Part of a small language model's weights.
Training: a variant of SOAP for these matrices, 849M tokens.
Each number is 200 + 20 x the weight over its row's rms, rounded and kept within 0 to 999. Layers, rows and columns count from 0. The size before them is the row's rms in percent of the matrix's.

# q: layer 3 attention query, 512x512, rms 0.0642, rows 344-383, columns 256-287
# k: layer 3 attention key, 512x512, rms 0.0565, rows 344-383, columns 256-287
# v: layer 3 attention value, 512x512, rms 0.0514, rows 320-379, columns 256-287
# o: layer 3 attention output (transposed), 512x512, rms 0.0706, rows 320-379, columns 256-287
q344,102,227,172,197,194,229,179,189,195,204,198,217,186,164,244,182,249,187,186,193,199,210,198,202,178,197,193,216,215,194,156,215,200
k344,104,234,171,181,200,192,184,180,210,229,217,202,202,212,185,210,215,220,204,226,231,207,171,207,218,198,219,230,191,192,229,194,191
q345,109,199,230,221,188,183,232,191,160,208,160,183,195,197,228,186,186,194,226,211,187,190,216,183,193,207,206,236,223,205,197,179,220
k345,104,164,197,238,191,199,208,175,192,184,188,213,225,191,233,232,212,237,212,193,196,183,230,153,147,238,210,180,188,197,189,221,231
q346,114,206,225,214,171,185,208,246,187,238,169,205,175,174,195,181,207,170,189,180,191,223,171,178,189,197,180,177,241,223,203,222,161
k346,108,217,226,204,198,176,203,245,181,217,227,191,175,230,162,206,188,223,209,206,212,222,199,200,192,222,207,243,195,221,168,173,171
q347,094,221,209,214,198,220,201,208,174,172,267,175,183,185,210,213,223,142,211,227,213,264,191,207,241,178,184,250,207,164,190,181,197
k347,103,220,181,207,206,181,166,247,202,197,218,197,177,212,218,234,210,213,213,202,233,235,178,187,175,228,197,251,191,207,209,159,208
q348,113,171,208,196,246,163,177,219,176,178,190,178,202,227,186,207,187,177,188,195,235,206,185,192,209,213,217,205,164,192,216,194,185
k348,118,180,214,190,235,222,187,187,207,186,186,176,242,224,220,193,207,208,217,181,190,166,210,218,183,212,208,161,155,163,178,204,207
q349,111,186,184,163,229,182,229,193,193,174,185,175,193,212,223,200,210,221,220,216,196,165,173,184,195,210,219,186,195,203,162,219,164
k349,118,178,206,210,151,171,208,187,213,197,221,198,234,179,210,188,194,197,185,219,217,196,179,175,229,202,183,156,189,184,195,209,194
q350,109,148,182,185,215,194,204,165,201,182,241,186,178,210,223,217,165,172,205,187,193,187,188,174,189,187,237,208,207,195,166,195,177
k350,109,172,229,167,207,164,190,222,185,152,224,215,206,183,208,219,196,180,187,194,218,213,198,171,198,204,208,210,185,189,212,178,195
q351,100,190,189,180,235,203,187,198,201,186,207,227,193,204,187,222,189,229,222,206,211,206,226,199,183,206,208,210,166,218,237,197,253
k351,099,179,210,217,223,217,198,140,211,204,184,209,217,201,214,223,232,191,219,194,211,202,208,206,184,201,206,163,192,194,224,218,237
v320,099,210,211,170,219,199,189,159,198,207,194,169,182,203,222,165,184,188,216,213,185,184,211,201,181,191,201,200,200,260,217,215,195
o320,099,188,224,222,206,210,208,213,228,208,189,224,222,178,191,167,230,193,191,220,182,212,171,199,189,229,184,190,223,182,175,175,184
v321,100,155,209,205,161,222,186,203,221,219,217,241,225,225,198,216,166,197,170,207,225,204,216,203,163,203,211,211,196,204,176,187,165
o321,091,194,182,215,206,178,236,195,179,172,216,188,210,193,199,192,216,178,223,171,199,199,199,182,222,217,207,196,177,192,197,206,211
v322,098,210,199,208,229,216,220,166,214,196,194,186,202,195,240,178,234,226,201,231,217,238,208,222,206,202,223,219,196,173,208,194,189
o322,084,204,184,161,212,184,203,185,209,188,182,209,190,230,195,213,191,224,180,183,206,176,237,175,189,170,176,200,196,194,187,182,218
v323,099,204,217,190,204,206,193,202,179,180,181,207,214,208,185,223,200,209,181,223,197,199,194,188,205,202,220,222,198,195,213,194,222
o323,101,164,222,223,210,212,194,188,184,214,187,197,175,202,199,215,181,205,210,213,233,194,179,187,208,184,237,207,209,204,189,199,180
v324,101,207,225,175,228,178,219,211,186,211,178,211,188,206,207,224,200,191,188,192,219,221,186,171,223,206,202,201,227,196,194,209,198
o324,092,227,190,247,158,221,140,219,170,215,245,197,220,214,185,203,194,199,194,211,194,199,207,213,196,194,182,220,179,173,195,218,213
v325,102,184,190,200,175,202,190,245,188,187,202,194,180,215,211,205,196,226,190,202,211,185,158,171,200,212,210,192,197,196,202,193,223
o325,093,202,195,193,200,230,198,214,222,214,222,212,213,188,188,228,236,185,187,199,188,232,236,225,202,240,243,218,179,211,201,209,166
v326,100,160,174,208,210,220,205,203,187,214,200,191,214,195,194,207,221,199,199,212,170,197,175,186,188,183,178,164,206,157,228,202,216
o326,093,196,206,190,234,204,178,219,228,194,176,158,216,199,171,189,179,168,213,204,206,228,199,203,203,208,219,199,220,201,208,173,193
v327,100,179,202,158,192,205,200,205,206,241,259,219,197,183,203,183,168,195,244,200,200,173,205,206,216,186,219,204,221,165,200,220,161
o327,090,236,216,237,195,178,224,179,198,167,217,189,192,180,181,215,206,175,167,185,208,236,188,198,184,237,169,176,227,221,209,207,251
v328,097,188,181,227,222,197,195,190,218,191,193,200,187,197,227,213,191,208,193,190,181,228,176,207,199,224,208,196,206,239,236,191,200
o328,086,182,180,199,204,199,192,156,212,210,221,202,189,234,207,208,194,225,183,224,212,201,210,182,194,198,176,180,208,184,195,213,213
v329,100,212,221,201,170,195,216,223,206,215,173,208,163,177,238,209,219,184,212,214,209,199,183,199,188,213,191,198,207,205,200,173,237
o329,088,233,178,216,169,190,193,175,201,201,205,181,212,196,200,250,201,208,235,209,197,202,217,217,214,179,209,188,200,193,214,244,225
v330,096,203,163,214,197,204,197,171,212,225,168,222,193,212,208,174,220,247,200,208,208,191,219,231,195,192,205,216,199,207,179,214,204
o330,090,195,187,172,201,193,201,214,206,220,215,211,217,165,207,243,149,137,206,203,211,234,168,193,178,182,184,198,218,144,165,195,190
v331,106,226,174,231,231,213,202,205,178,176,222,160,179,207,229,205,214,168,194,220,197,205,213,186,218,237,217,212,231,194,218,189,208
o331,102,183,216,166,193,210,234,188,205,216,174,218,228,206,166,210,199,208,226,195,172,215,165,186,216,182,201,189,205,203,199,215,185
v332,101,238,216,177,242,233,197,167,198,209,185,207,177,194,234,238,223,208,228,197,192,194,212,190,187,211,185,193,188,193,207,246,182
o332,092,170,168,209,167,199,212,218,208,217,195,163,180,209,201,170,186,239,189,199,230,207,181,193,189,186,193,214,171,212,204,214,211
v333,097,178,186,199,164,215,196,237,196,209,206,195,232,211,191,189,230,225,188,201,170,231,203,185,187,190,212,199,200,186,232,174,221
o333,091,212,184,184,217,207,198,200,197,207,194,172,229,198,195,214,178,233,204,187,179,140,177,213,199,219,199,209,165,227,204,197,195
v334,097,209,157,214,228,202,187,182,214,195,227,222,220,230,218,208,214,191,229,234,224,220,177,157,179,181,184,202,204,206,214,207,183
o334,087,174,245,203,180,177,202,201,191,196,200,225,177,218,231,183,198,218,224,186,194,203,189,199,175,203,198,211,190,195,211,201,211
v335,102,236,204,214,187,208,254,211,185,185,236,162,208,163,207,189,185,219,195,213,188,232,201,208,229,194,232,198,199,230,223,189,190
o335,091,195,212,156,214,203,185,222,231,217,171,201,210,237,202,207,193,204,230,186,201,207,171,202,185,218,185,206,181,168,182,193,220
v336,098,163,200,180,201,213,190,185,205,168,208,226,202,193,200,199,195,210,197,211,189,236,218,180,227,198,183,228,171,243,210,176,230
o336,088,232,224,225,200,203,219,241,228,234,201,212,186,215,180,215,229,208,193,201,177,217,181,216,208,227,154,165,202,203,187,226,185
v337,100,174,244,187,201,200,208,192,212,184,227,193,163,212,197,181,198,176,179,206,223,195,214,204,186,188,164,157,212,181,244,200,215
o337,090,196,220,214,236,214,169,221,179,181,192,170,197,195,209,193,198,199,162,166,182,203,185,189,219,196,215,224,239,168,237,179,211
v338,102,212,172,205,231,209,187,228,167,195,235,177,200,210,231,187,187,214,162,212,203,179,207,223,204,201,214,184,218,188,209,178,198
o338,090,172,221,193,196,176,209,181,197,173,218,204,182,223,200,227,221,187,225,242,219,225,189,193,191,159,204,206,166,189,215,217,214
v339,102,198,155,202,212,204,199,181,194,218,204,184,149,237,212,191,208,211,211,204,192,165,201,195,243,218,171,205,160,211,198,211,191
o339,091,172,200,200,208,202,205,174,194,192,182,178,190,195,196,192,241,215,208,213,232,209,231,164,217,187,199,190,217,233,209,169,184
v340,102,243,201,238,198,200,204,196,228,173,210,189,196,185,182,161,185,203,187,203,203,158,229,219,187,209,194,209,186,200,222,218,205
o340,092,190,169,194,198,189,171,165,199,193,183,218,219,176,205,216,193,189,197,226,234,209,200,210,199,161,226,204,211,224,192,188,203
v341,098,173,205,182,195,182,222,199,211,222,214,186,188,223,216,187,157,199,166,200,200,179,194,197,187,193,229,205,185,203,217,180,191
o341,090,198,199,208,226,199,222,193,171,227,211,230,202,220,199,208,230,192,182,211,204,184,201,176,197,184,208,208,230,165,222,217,199
v342,095,191,228,182,182,152,150,210,164,190,210,205,222,190,188,193,200,214,180,210,202,186,230,201,185,218,226,180,244,182,208,179,190
o342,088,223,201,239,175,223,193,221,204,230,222,204,195,210,191,176,209,194,196,180,223,187,219,236,227,197,197,237,212,210,219,201,203
v343,098,176,227,186,162,186,186,176,203,221,198,222,214,209,209,216,184,210,217,205,203,189,186,196,190,195,185,184,213,247,231,188,188
o343,090,193,215,210,177,199,216,217,229,188,162,231,171,173,235,214,234,217,197,210,194,187,153,205,196,195,196,198,190,210,199,210,217
v344,101,217,194,187,213,203,224,173,186,205,192,189,171,215,193,195,205,229,161,217,216,186,200,223,235,222,195,211,189,230,186,241,179
o344,088,165,205,200,184,194,189,221,178,167,180,211,196,220,205,220,211,198,199,195,192,204,179,199,214,180,191,207,222,177,202,160,186
v345,103,184,195,220,212,209,214,160,182,205,181,179,201,174,237,258,189,205,200,233,212,201,174,200,198,208,178,202,214,208,199,227,248
o345,099,241,188,230,196,224,202,240,227,184,201,192,196,182,198,171,195,186,196,229,245,195,231,215,192,199,218,200,206,154,202,203,197
v346,097,190,201,229,213,166,197,198,187,169,204,178,216,197,209,185,178,201,192,188,207,167,199,243,192,196,211,243,185,220,208,231,179
o346,094,216,197,168,187,212,230,213,169,220,164,178,187,217,171,192,233,188,203,189,177,184,170,205,196,199,207,196,208,198,197,173,185
v347,103,184,199,178,213,227,228,177,186,200,187,211,209,202,182,223,219,209,183,172,179,258,174,186,209,219,176,201,175,213,198,181,201
o347,091,221,180,196,206,199,175,179,190,232,214,195,214,219,210,184,173,161,198,216,205,187,259,211,190,217,216,223,172,181,192,212,214
v348,098,180,218,196,212,249,183,177,221,226,172,217,175,177,169,220,198,183,183,207,193,241,185,189,220,199,209,180,211,233,209,188,216
o348,092,195,159,215,228,182,192,232,198,180,211,221,244,221,222,205,218,208,204,213,201,191,170,210,218,227,178,208,182,232,216,199,203
v349,102,188,202,201,195,241,211,201,204,213,196,200,178,205,232,216,189,172,171,209,194,186,208,190,213,229,215,198,185,179,193,164,201
o349,093,233,186,183,223,187,222,199,180,221,199,239,178,219,190,196,239,190,222,205,213,226,241,205,214,194,187,193,196,199,193,224,188
v350,098,199,219,175,183,175,208,233,203,181,204,208,184,200,161,189,223,217,218,226,206,187,187,193,207,166,222,203,201,211,194,195,206
o350,091,210,178,197,194,246,198,166,212,176,206,212,220,200,179,186,170,198,182,192,227,209,179,221,176,206,201,190,213,204,216,226,208
v351,104,205,213,210,228,194,166,189,211,209,229,200,221,226,193,220,205,231,228,239,180,245,228,206,213,204,214,212,227,192,212,205,219
o351,106,199,169,198,184,190,236,228,220,192,198,192,224,173,182,194,196,191,204,174,228,186,209,214,230,203,212,180,189,221,209,166,192
q352,115,200,217,186,139,199,182,172,206,226,208,193,235,181,191,177,204,232,180,209,209,211,149,222,190,196,195,201,191,140,149,223,177
k352,082,235,175,200,189,184,211,204,202,225,225,190,192,204,188,191,168,199,154,216,193,192,188,223,259,189,172,213,208,200,205,178,153
q353,117,219,220,178,226,177,214,218,213,201,216,226,186,210,221,178,180,205,192,212,204,204,151,213,181,242,220,191,214,173,189,196,202
k353,094,200,179,238,203,206,209,166,206,179,199,183,232,164,199,217,203,200,202,211,201,210,215,192,248,188,169,179,211,213,189,204,211
q354,112,196,219,201,206,162,221,226,186,172,198,158,204,246,183,154,201,211,197,192,205,217,170,190,171,231,174,162,208,182,191,219,190
k354,100,170,232,194,194,237,180,193,184,194,160,201,216,190,210,201,219,204,186,168,196,190,205,197,189,216,200,192,200,191,195,247,233
q355,115,215,231,181,221,205,209,195,208,157,184,191,186,220,171,224,203,202,189,192,185,213,233,201,207,184,205,203,213,220,184,212,178
k355,113,197,202,201,166,191,181,221,189,198,210,189,214,193,202,193,190,160,209,208,215,213,229,217,220,174,195,193,189,206,203,205,217
q356,113,221,174,213,196,184,208,200,206,195,192,183,224,205,188,201,220,216,218,217,216,195,188,215,223,203,173,213,192,186,168,274,185
k356,090,188,217,219,188,198,220,190,223,196,189,175,183,218,188,203,206,221,174,228,195,188,200,228,250,176,185,178,206,189,183,222,187
q357,112,202,200,162,211,205,199,200,211,171,206,185,199,228,189,216,193,212,189,156,201,191,167,226,184,207,196,203,194,207,201,209,220
k357,096,182,185,228,205,212,196,166,161,179,192,200,214,183,193,202,209,189,187,222,180,180,206,216,256,163,174,163,205,200,220,234,202
q358,109,184,197,228,179,187,210,179,185,182,216,202,223,186,204,224,207,209,209,204,186,216,232,161,198,186,190,198,220,235,212,167,200
k358,124,206,214,221,203,203,203,204,178,211,168,204,180,188,201,187,210,190,191,178,167,169,242,201,173,191,191,189,170,203,236,186,207
q359,107,212,188,211,172,225,176,176,205,193,194,191,185,193,195,169,237,188,208,207,174,184,177,249,205,202,197,202,191,215,207,191,200
k359,078,230,160,184,166,167,219,224,191,184,217,187,182,181,204,180,188,219,176,189,174,208,160,209,244,199,193,192,179,207,201,200,129
q360,104,192,178,206,183,219,178,201,218,219,195,214,180,166,177,193,191,186,206,178,168,191,207,210,208,186,205,188,187,222,199,202,159
k360,091,226,189,188,188,181,201,206,207,198,227,165,196,214,186,190,168,180,180,221,205,197,211,225,254,208,176,228,202,217,165,186,175
q361,109,170,231,204,212,172,211,184,219,184,182,175,211,208,190,213,233,200,185,189,221,210,231,227,211,230,193,186,201,200,168,198,188
k361,093,218,191,208,153,199,210,223,176,199,235,168,191,196,171,185,162,204,182,229,190,217,229,212,262,158,197,175,176,197,219,212,197
q362,112,204,216,177,217,180,191,231,197,181,175,194,208,253,156,178,178,199,198,194,208,215,171,197,153,190,211,173,197,177,193,193,223
k362,105,173,225,214,213,210,185,152,210,185,178,210,236,162,213,222,228,195,201,174,216,182,185,193,167,191,198,181,223,171,206,214,275
q363,118,186,204,198,225,193,204,194,192,181,175,201,187,166,212,218,218,179,204,195,209,193,252,186,198,192,195,201,184,217,224,183,212
k363,085,165,189,203,242,237,175,169,220,207,197,214,189,185,205,215,221,183,204,160,198,183,197,192,169,199,194,206,215,218,235,202,255
q364,116,228,193,184,223,198,215,246,206,209,194,201,173,191,213,227,168,208,177,190,210,223,251,221,209,181,209,182,230,196,213,166,246
k364,091,179,229,178,216,197,179,200,192,201,167,238,193,224,220,200,213,208,223,193,214,227,182,163,145,217,219,238,195,221,186,210,185
q365,108,215,167,177,188,237,225,172,189,209,218,181,192,212,248,200,163,217,176,219,193,199,222,192,213,218,182,217,194,181,188,207,204
k365,100,213,177,181,196,225,208,225,214,204,219,183,223,205,162,199,167,182,189,200,180,180,209,194,247,205,219,200,217,209,201,181,162
q366,092,212,199,180,205,220,196,206,190,174,170,183,192,214,216,185,210,218,198,174,213,205,198,172,244,216,187,225,187,208,181,231,183
k366,109,194,180,193,174,187,199,198,203,190,193,169,182,219,212,221,219,190,209,183,193,220,204,238,216,187,192,197,179,238,204,219,209
q367,113,180,206,235,207,178,210,199,180,227,204,211,198,197,209,219,178,223,211,175,234,190,217,178,220,206,189,187,214,187,162,197,203
k367,081,216,216,199,181,189,219,206,190,188,236,180,205,214,179,197,153,215,170,243,192,181,185,198,265,194,188,203,204,202,202,190,154
q368,104,184,203,161,193,210,207,183,186,196,165,200,221,225,182,218,181,182,213,201,196,207,188,198,186,192,189,194,224,200,209,195,202
k368,121,210,206,192,174,191,194,226,190,187,200,209,165,172,211,213,196,201,218,162,209,174,193,192,202,174,201,196,187,232,199,177,233
q369,116,175,242,194,247,173,170,211,201,218,206,243,219,195,181,231,167,156,244,170,185,151,171,231,191,187,225,186,183,177,204,187,199
k369,110,193,205,187,196,197,201,157,217,191,188,192,208,169,252,209,225,245,231,208,214,204,206,230,207,172,188,172,204,211,203,227,231
q370,103,201,213,167,217,188,165,188,183,210,230,187,201,192,208,218,212,154,189,176,169,188,219,203,178,190,213,197,200,217,189,178,177
k370,115,219,225,196,215,197,181,196,196,215,191,234,214,204,204,203,183,201,187,214,211,217,189,173,161,221,203,189,177,188,193,197,214
q371,107,196,199,183,188,230,196,168,220,234,203,184,202,180,200,213,207,202,184,202,186,207,197,208,168,196,219,219,179,183,174,192,205
k371,112,213,197,193,206,164,214,202,226,223,216,208,208,199,181,187,195,188,180,186,222,179,185,212,252,179,169,214,201,185,191,193,173
q372,107,187,195,220,238,204,201,177,200,197,203,187,214,191,225,180,206,169,214,187,210,178,205,202,188,188,216,186,190,209,195,201,191
k372,086,209,178,204,165,185,241,212,213,206,233,213,213,197,182,217,153,197,211,234,188,194,218,242,278,201,193,180,172,202,173,220,143
q373,091,172,191,186,215,212,216,195,216,192,222,190,188,188,189,167,191,180,201,200,198,204,185,214,194,194,173,189,166,213,197,228,179
k373,077,186,228,196,212,195,155,203,229,206,183,197,207,187,191,198,218,157,193,165,220,197,215,191,128,187,209,195,234,181,218,221,257
q374,096,209,167,231,194,220,188,168,229,261,211,184,230,212,213,227,206,208,227,224,179,188,187,208,171,185,215,215,214,187,202,182,167
k374,110,233,222,153,179,181,193,237,210,189,204,222,181,189,201,222,184,195,193,220,201,227,177,196,185,199,205,225,197,209,217,185,197
q375,096,218,158,172,215,176,214,212,151,191,192,205,202,209,223,186,199,178,191,169,232,203,245,183,216,218,224,220,192,195,185,197,185
k375,081,198,197,195,202,222,165,209,204,186,181,201,199,222,209,205,197,206,203,172,219,202,218,205,157,211,200,214,205,180,189,215,237
q376,093,179,220,251,232,193,184,179,224,199,231,209,220,163,167,200,177,199,209,219,185,174,200,215,198,176,233,174,197,184,205,194,214
k376,108,210,211,200,150,196,221,235,171,208,219,178,189,184,173,173,181,186,177,194,214,176,223,195,218,199,156,214,226,223,214,202,196
q377,091,218,179,226,223,159,200,191,201,194,228,214,185,189,202,246,182,213,204,188,229,199,217,192,215,222,237,215,203,194,204,181,224
k377,089,203,188,193,192,205,208,189,192,189,199,179,208,196,196,205,200,192,235,195,176,195,200,217,257,206,189,181,186,191,193,214,170
q378,110,208,193,249,173,176,200,191,170,249,176,251,186,206,185,213,209,221,196,190,187,202,221,186,189,231,201,196,192,194,183,162,208
k378,100,235,220,201,181,180,230,213,203,197,234,189,199,221,228,244,208,219,232,226,186,187,204,185,209,243,197,197,204,216,184,182,153
q379,110,218,174,236,235,208,218,164,217,218,217,235,176,194,176,160,210,189,195,220,174,201,165,193,218,196,208,220,199,205,199,237,233
k379,085,228,200,193,161,186,219,213,178,172,217,157,217,172,190,213,173,203,217,204,223,186,196,230,245,198,221,196,200,185,185,211,148
q380,088,225,201,175,190,219,192,177,200,195,193,185,218,239,222,216,206,227,172,172,201,217,175,190,199,198,199,198,206,175,160,198,195
k380,077,214,191,217,171,169,232,202,186,192,209,188,203,221,198,191,200,209,201,246,186,200,190,214,290,203,198,183,183,204,198,221,160
q381,125,208,223,184,179,224,181,176,194,170,191,178,204,187,172,201,185,183,188,206,219,174,183,216,253,180,200,195,231,185,229,211,172
k381,107,227,207,182,193,186,193,252,176,207,213,190,178,217,157,198,153,202,173,193,212,207,201,212,219,203,187,232,205,211,196,162,181
q382,103,196,192,212,202,200,199,198,231,266,222,220,178,193,227,207,196,225,201,228,183,194,173,204,183,191,207,200,199,209,212,201,190
k382,090,201,213,183,181,186,219,198,221,207,199,204,186,177,215,175,212,193,203,225,176,196,178,188,222,216,191,205,188,234,199,189,159
q383,097,206,201,195,193,191,204,199,177,160,195,190,216,212,205,205,172,209,153,154,216,222,198,201,204,199,226,191,191,185,181,215,202
k383,083,212,194,177,178,204,211,217,156,195,219,181,221,198,172,179,183,190,193,233,207,181,200,196,266,209,195,179,184,196,181,209,149
v352,112,215,215,171,212,197,218,197,209,197,198,187,194,194,211,191,195,197,174,193,203,209,189,214,213,179,181,204,184,162,184,218,174
o352,105,210,175,195,219,220,183,211,208,196,195,189,197,219,201,226,175,208,229,225,182,188,217,175,179,208,207,235,205,202,198,207,199
v353,112,175,204,207,182,171,190,196,188,181,186,177,197,198,199,208,188,168,217,175,204,195,213,230,179,153,206,156,209,188,188,165,215
o353,107,215,227,198,188,241,228,230,177,190,216,196,216,212,185,205,204,200,172,212,217,209,171,208,194,205,151,206,203,228,228,248,218
v354,113,162,255,152,205,243,201,179,203,174,181,183,199,236,182,205,213,211,195,208,161,192,214,158,219,152,177,187,207,181,182,202,204
o354,107,227,145,201,241,206,223,217,191,208,203,187,200,182,211,156,166,183,204,202,224,181,195,246,206,228,202,190,169,217,191,224,181
v355,125,223,164,190,183,196,216,197,199,229,207,188,195,162,181,203,185,185,211,250,227,177,207,210,185,173,208,192,196,218,225,193,206
o355,117,205,227,212,204,191,180,204,207,198,214,202,200,220,214,214,210,218,165,160,158,207,181,165,199,230,191,207,229,199,174,173,235
v356,118,185,205,195,200,195,214,211,184,194,195,257,219,202,196,195,254,218,204,236,203,204,215,209,189,179,215,226,225,214,193,200,180
o356,109,222,173,185,208,210,211,191,180,218,187,184,191,203,214,205,179,205,201,188,183,217,198,204,202,197,193,183,192,197,204,226,198
v357,118,206,128,171,184,180,203,203,225,225,205,248,240,199,185,199,212,207,230,211,201,162,207,218,187,188,191,192,183,202,206,213,221
o357,112,175,234,222,218,202,210,210,189,167,222,209,197,217,189,203,162,200,198,155,213,200,188,201,178,184,192,201,208,185,207,211,188
v358,108,218,186,232,222,202,215,199,243,183,185,193,201,177,193,186,157,231,237,211,228,204,210,204,229,213,215,206,214,203,198,197,206
o358,099,217,221,185,199,223,199,203,200,258,188,160,214,240,179,218,241,191,175,240,194,214,199,204,189,199,157,197,202,181,164,175,170
v359,118,212,222,200,231,225,215,196,212,220,178,185,217,247,176,176,172,230,179,231,215,171,206,178,222,202,214,198,213,187,210,184,195
o359,110,176,200,176,199,201,172,205,208,128,211,184,175,212,182,229,218,185,199,179,186,215,215,212,195,191,194,229,201,199,216,195,215
v360,118,176,202,178,187,197,203,177,204,195,199,207,206,189,207,189,183,198,192,228,199,194,185,186,224,204,186,220,185,207,172,192,219
o360,108,238,183,238,215,199,179,225,179,214,236,212,177,205,202,231,225,208,208,194,200,189,228,211,178,210,200,195,218,181,250,173,162
v361,117,189,211,180,191,210,171,185,160,189,185,232,210,175,196,229,238,188,213,208,204,189,194,185,182,156,225,181,202,217,195,171,210
o361,120,186,206,220,208,192,210,182,234,183,197,187,191,218,221,164,188,185,209,186,229,197,180,223,208,217,159,195,169,213,215,215,206
v362,112,212,163,222,205,203,241,234,193,206,192,182,198,217,157,158,212,199,215,189,248,199,155,197,181,195,186,193,215,249,222,182,193
o362,108,212,248,183,225,204,207,190,212,196,182,219,202,174,216,241,196,220,210,168,194,183,217,239,211,194,199,216,212,193,191,194,229
v363,109,200,220,174,258,221,212,191,190,203,228,204,196,190,209,253,181,179,210,254,198,194,200,191,199,192,221,233,223,175,222,185,195
o363,106,199,188,191,164,230,172,166,219,172,181,192,180,210,200,150,242,214,188,222,199,192,185,206,207,219,181,176,194,217,185,178,188
v364,113,193,209,175,196,185,192,179,207,234,190,226,238,216,206,210,207,240,202,197,191,185,187,195,208,203,178,196,155,193,207,243,178
o364,108,203,174,195,223,195,193,222,174,201,194,199,190,209,208,174,187,145,195,181,225,222,220,233,186,224,182,193,203,193,225,160,206
v365,124,188,190,177,187,182,191,188,208,215,222,210,190,186,238,194,179,198,204,201,190,189,239,230,222,215,217,214,154,201,191,204,184
o365,112,175,172,200,183,222,214,188,178,175,191,198,195,187,179,183,227,205,192,223,162,232,188,154,201,204,172,174,221,212,196,213,208
v366,109,196,185,259,198,162,221,168,198,213,229,242,171,153,229,189,217,220,210,195,171,186,187,185,246,217,188,239,215,172,190,211,178
o366,108,194,218,139,220,203,200,207,210,188,189,161,200,208,201,200,147,172,192,203,206,194,211,208,179,201,197,156,202,189,191,181,164
v367,130,193,222,220,191,242,198,183,217,233,185,216,190,228,214,192,165,207,194,154,188,199,198,203,200,245,220,188,194,150,166,212,199
o367,110,173,169,177,178,209,179,197,205,166,244,208,225,192,209,196,218,198,196,207,173,187,256,214,197,172,198,217,172,232,201,189,206
v368,120,186,228,193,194,178,190,177,178,203,201,192,185,160,239,190,197,215,199,153,197,216,200,224,217,185,202,208,230,196,209,205,173
o368,111,215,210,211,184,203,213,228,191,179,195,165,209,206,189,206,231,185,207,220,200,167,172,191,204,220,203,188,203,196,209,186,200
v369,108,209,197,190,188,190,202,209,194,199,202,199,202,169,166,241,178,163,183,196,194,174,162,178,189,192,191,171,194,239,227,163,213
o369,117,178,184,266,195,208,199,186,220,216,197,209,172,205,235,182,231,213,211,214,208,198,198,213,236,221,192,215,226,184,189,198,182
v370,108,199,214,177,216,195,216,216,203,222,187,226,241,200,157,206,196,205,189,208,188,172,186,194,208,206,193,209,200,182,196,191,206
o370,110,201,212,190,192,193,208,200,171,190,187,201,193,220,224,221,187,192,190,187,210,244,205,235,193,197,225,183,169,192,203,231,208
v371,112,170,179,203,206,161,200,200,210,177,152,181,189,192,235,197,180,240,203,190,231,193,197,206,207,182,186,188,219,198,199,198,207
o371,108,197,195,220,213,214,232,204,213,178,231,227,202,173,191,209,211,185,219,217,211,196,167,176,194,188,220,196,225,158,198,177,187
v372,112,201,192,214,197,192,216,190,189,167,194,174,218,225,205,229,211,202,212,167,230,241,195,241,207,162,183,182,193,200,172,196,166
o372,103,200,214,178,208,198,197,192,182,211,177,198,248,183,231,190,209,175,210,227,233,213,218,160,197,222,194,188,207,200,230,205,217
v373,122,197,227,209,198,235,165,206,216,186,222,214,192,215,216,240,242,220,214,203,192,187,209,168,172,220,190,200,191,167,201,183,201
o373,109,210,135,176,191,181,205,162,178,264,201,218,220,188,179,189,167,192,198,183,216,202,196,191,218,176,190,200,192,229,183,233,157
v374,113,186,203,171,183,243,202,226,171,206,181,212,191,190,181,227,188,212,198,215,201,198,186,184,224,193,212,214,184,198,197,173,253
o374,104,249,210,217,212,196,178,212,231,192,177,185,214,188,231,217,268,219,213,159,156,215,190,213,215,214,165,192,217,239,211,242,172
v375,106,170,195,152,161,190,221,169,193,225,213,231,191,232,203,197,174,175,199,195,180,202,196,219,207,174,207,229,215,188,216,237,207
o375,101,211,211,211,188,203,173,212,215,213,190,197,193,185,223,204,240,244,231,203,194,200,231,183,203,205,224,198,177,201,183,200,199
v376,118,210,158,197,214,156,199,148,236,223,207,187,174,206,212,203,203,221,207,218,197,235,180,221,200,173,200,202,184,212,233,200,193
o376,103,195,213,257,212,219,228,220,153,192,192,227,206,190,203,162,200,181,169,190,196,181,228,177,197,188,208,179,200,172,198,186,197
v377,117,197,180,198,195,197,210,219,194,198,227,191,192,182,174,248,221,187,215,213,220,199,219,230,164,193,216,199,227,196,219,175,202
o377,105,206,220,179,222,219,196,198,215,178,173,216,213,193,210,161,227,241,166,182,204,185,196,175,226,204,226,231,191,169,174,181,208
v378,108,213,174,213,185,174,226,219,199,204,182,188,246,173,218,200,171,200,227,182,192,180,231,188,215,223,229,235,210,204,240,208,239
o378,104,195,235,208,187,189,186,195,205,204,177,202,163,204,188,227,199,201,205,202,221,237,188,207,167,222,197,171,184,204,209,193,199
v379,117,190,246,211,188,198,200,137,175,223,218,200,198,199,213,184,202,200,173,228,212,197,175,209,182,177,209,208,214,232,208,201,217
o379,110,204,181,158,186,193,205,237,231,171,202,222,207,183,196,188,205,166,193,196,189,194,271,209,223,225,182,213,170,179,203,195,207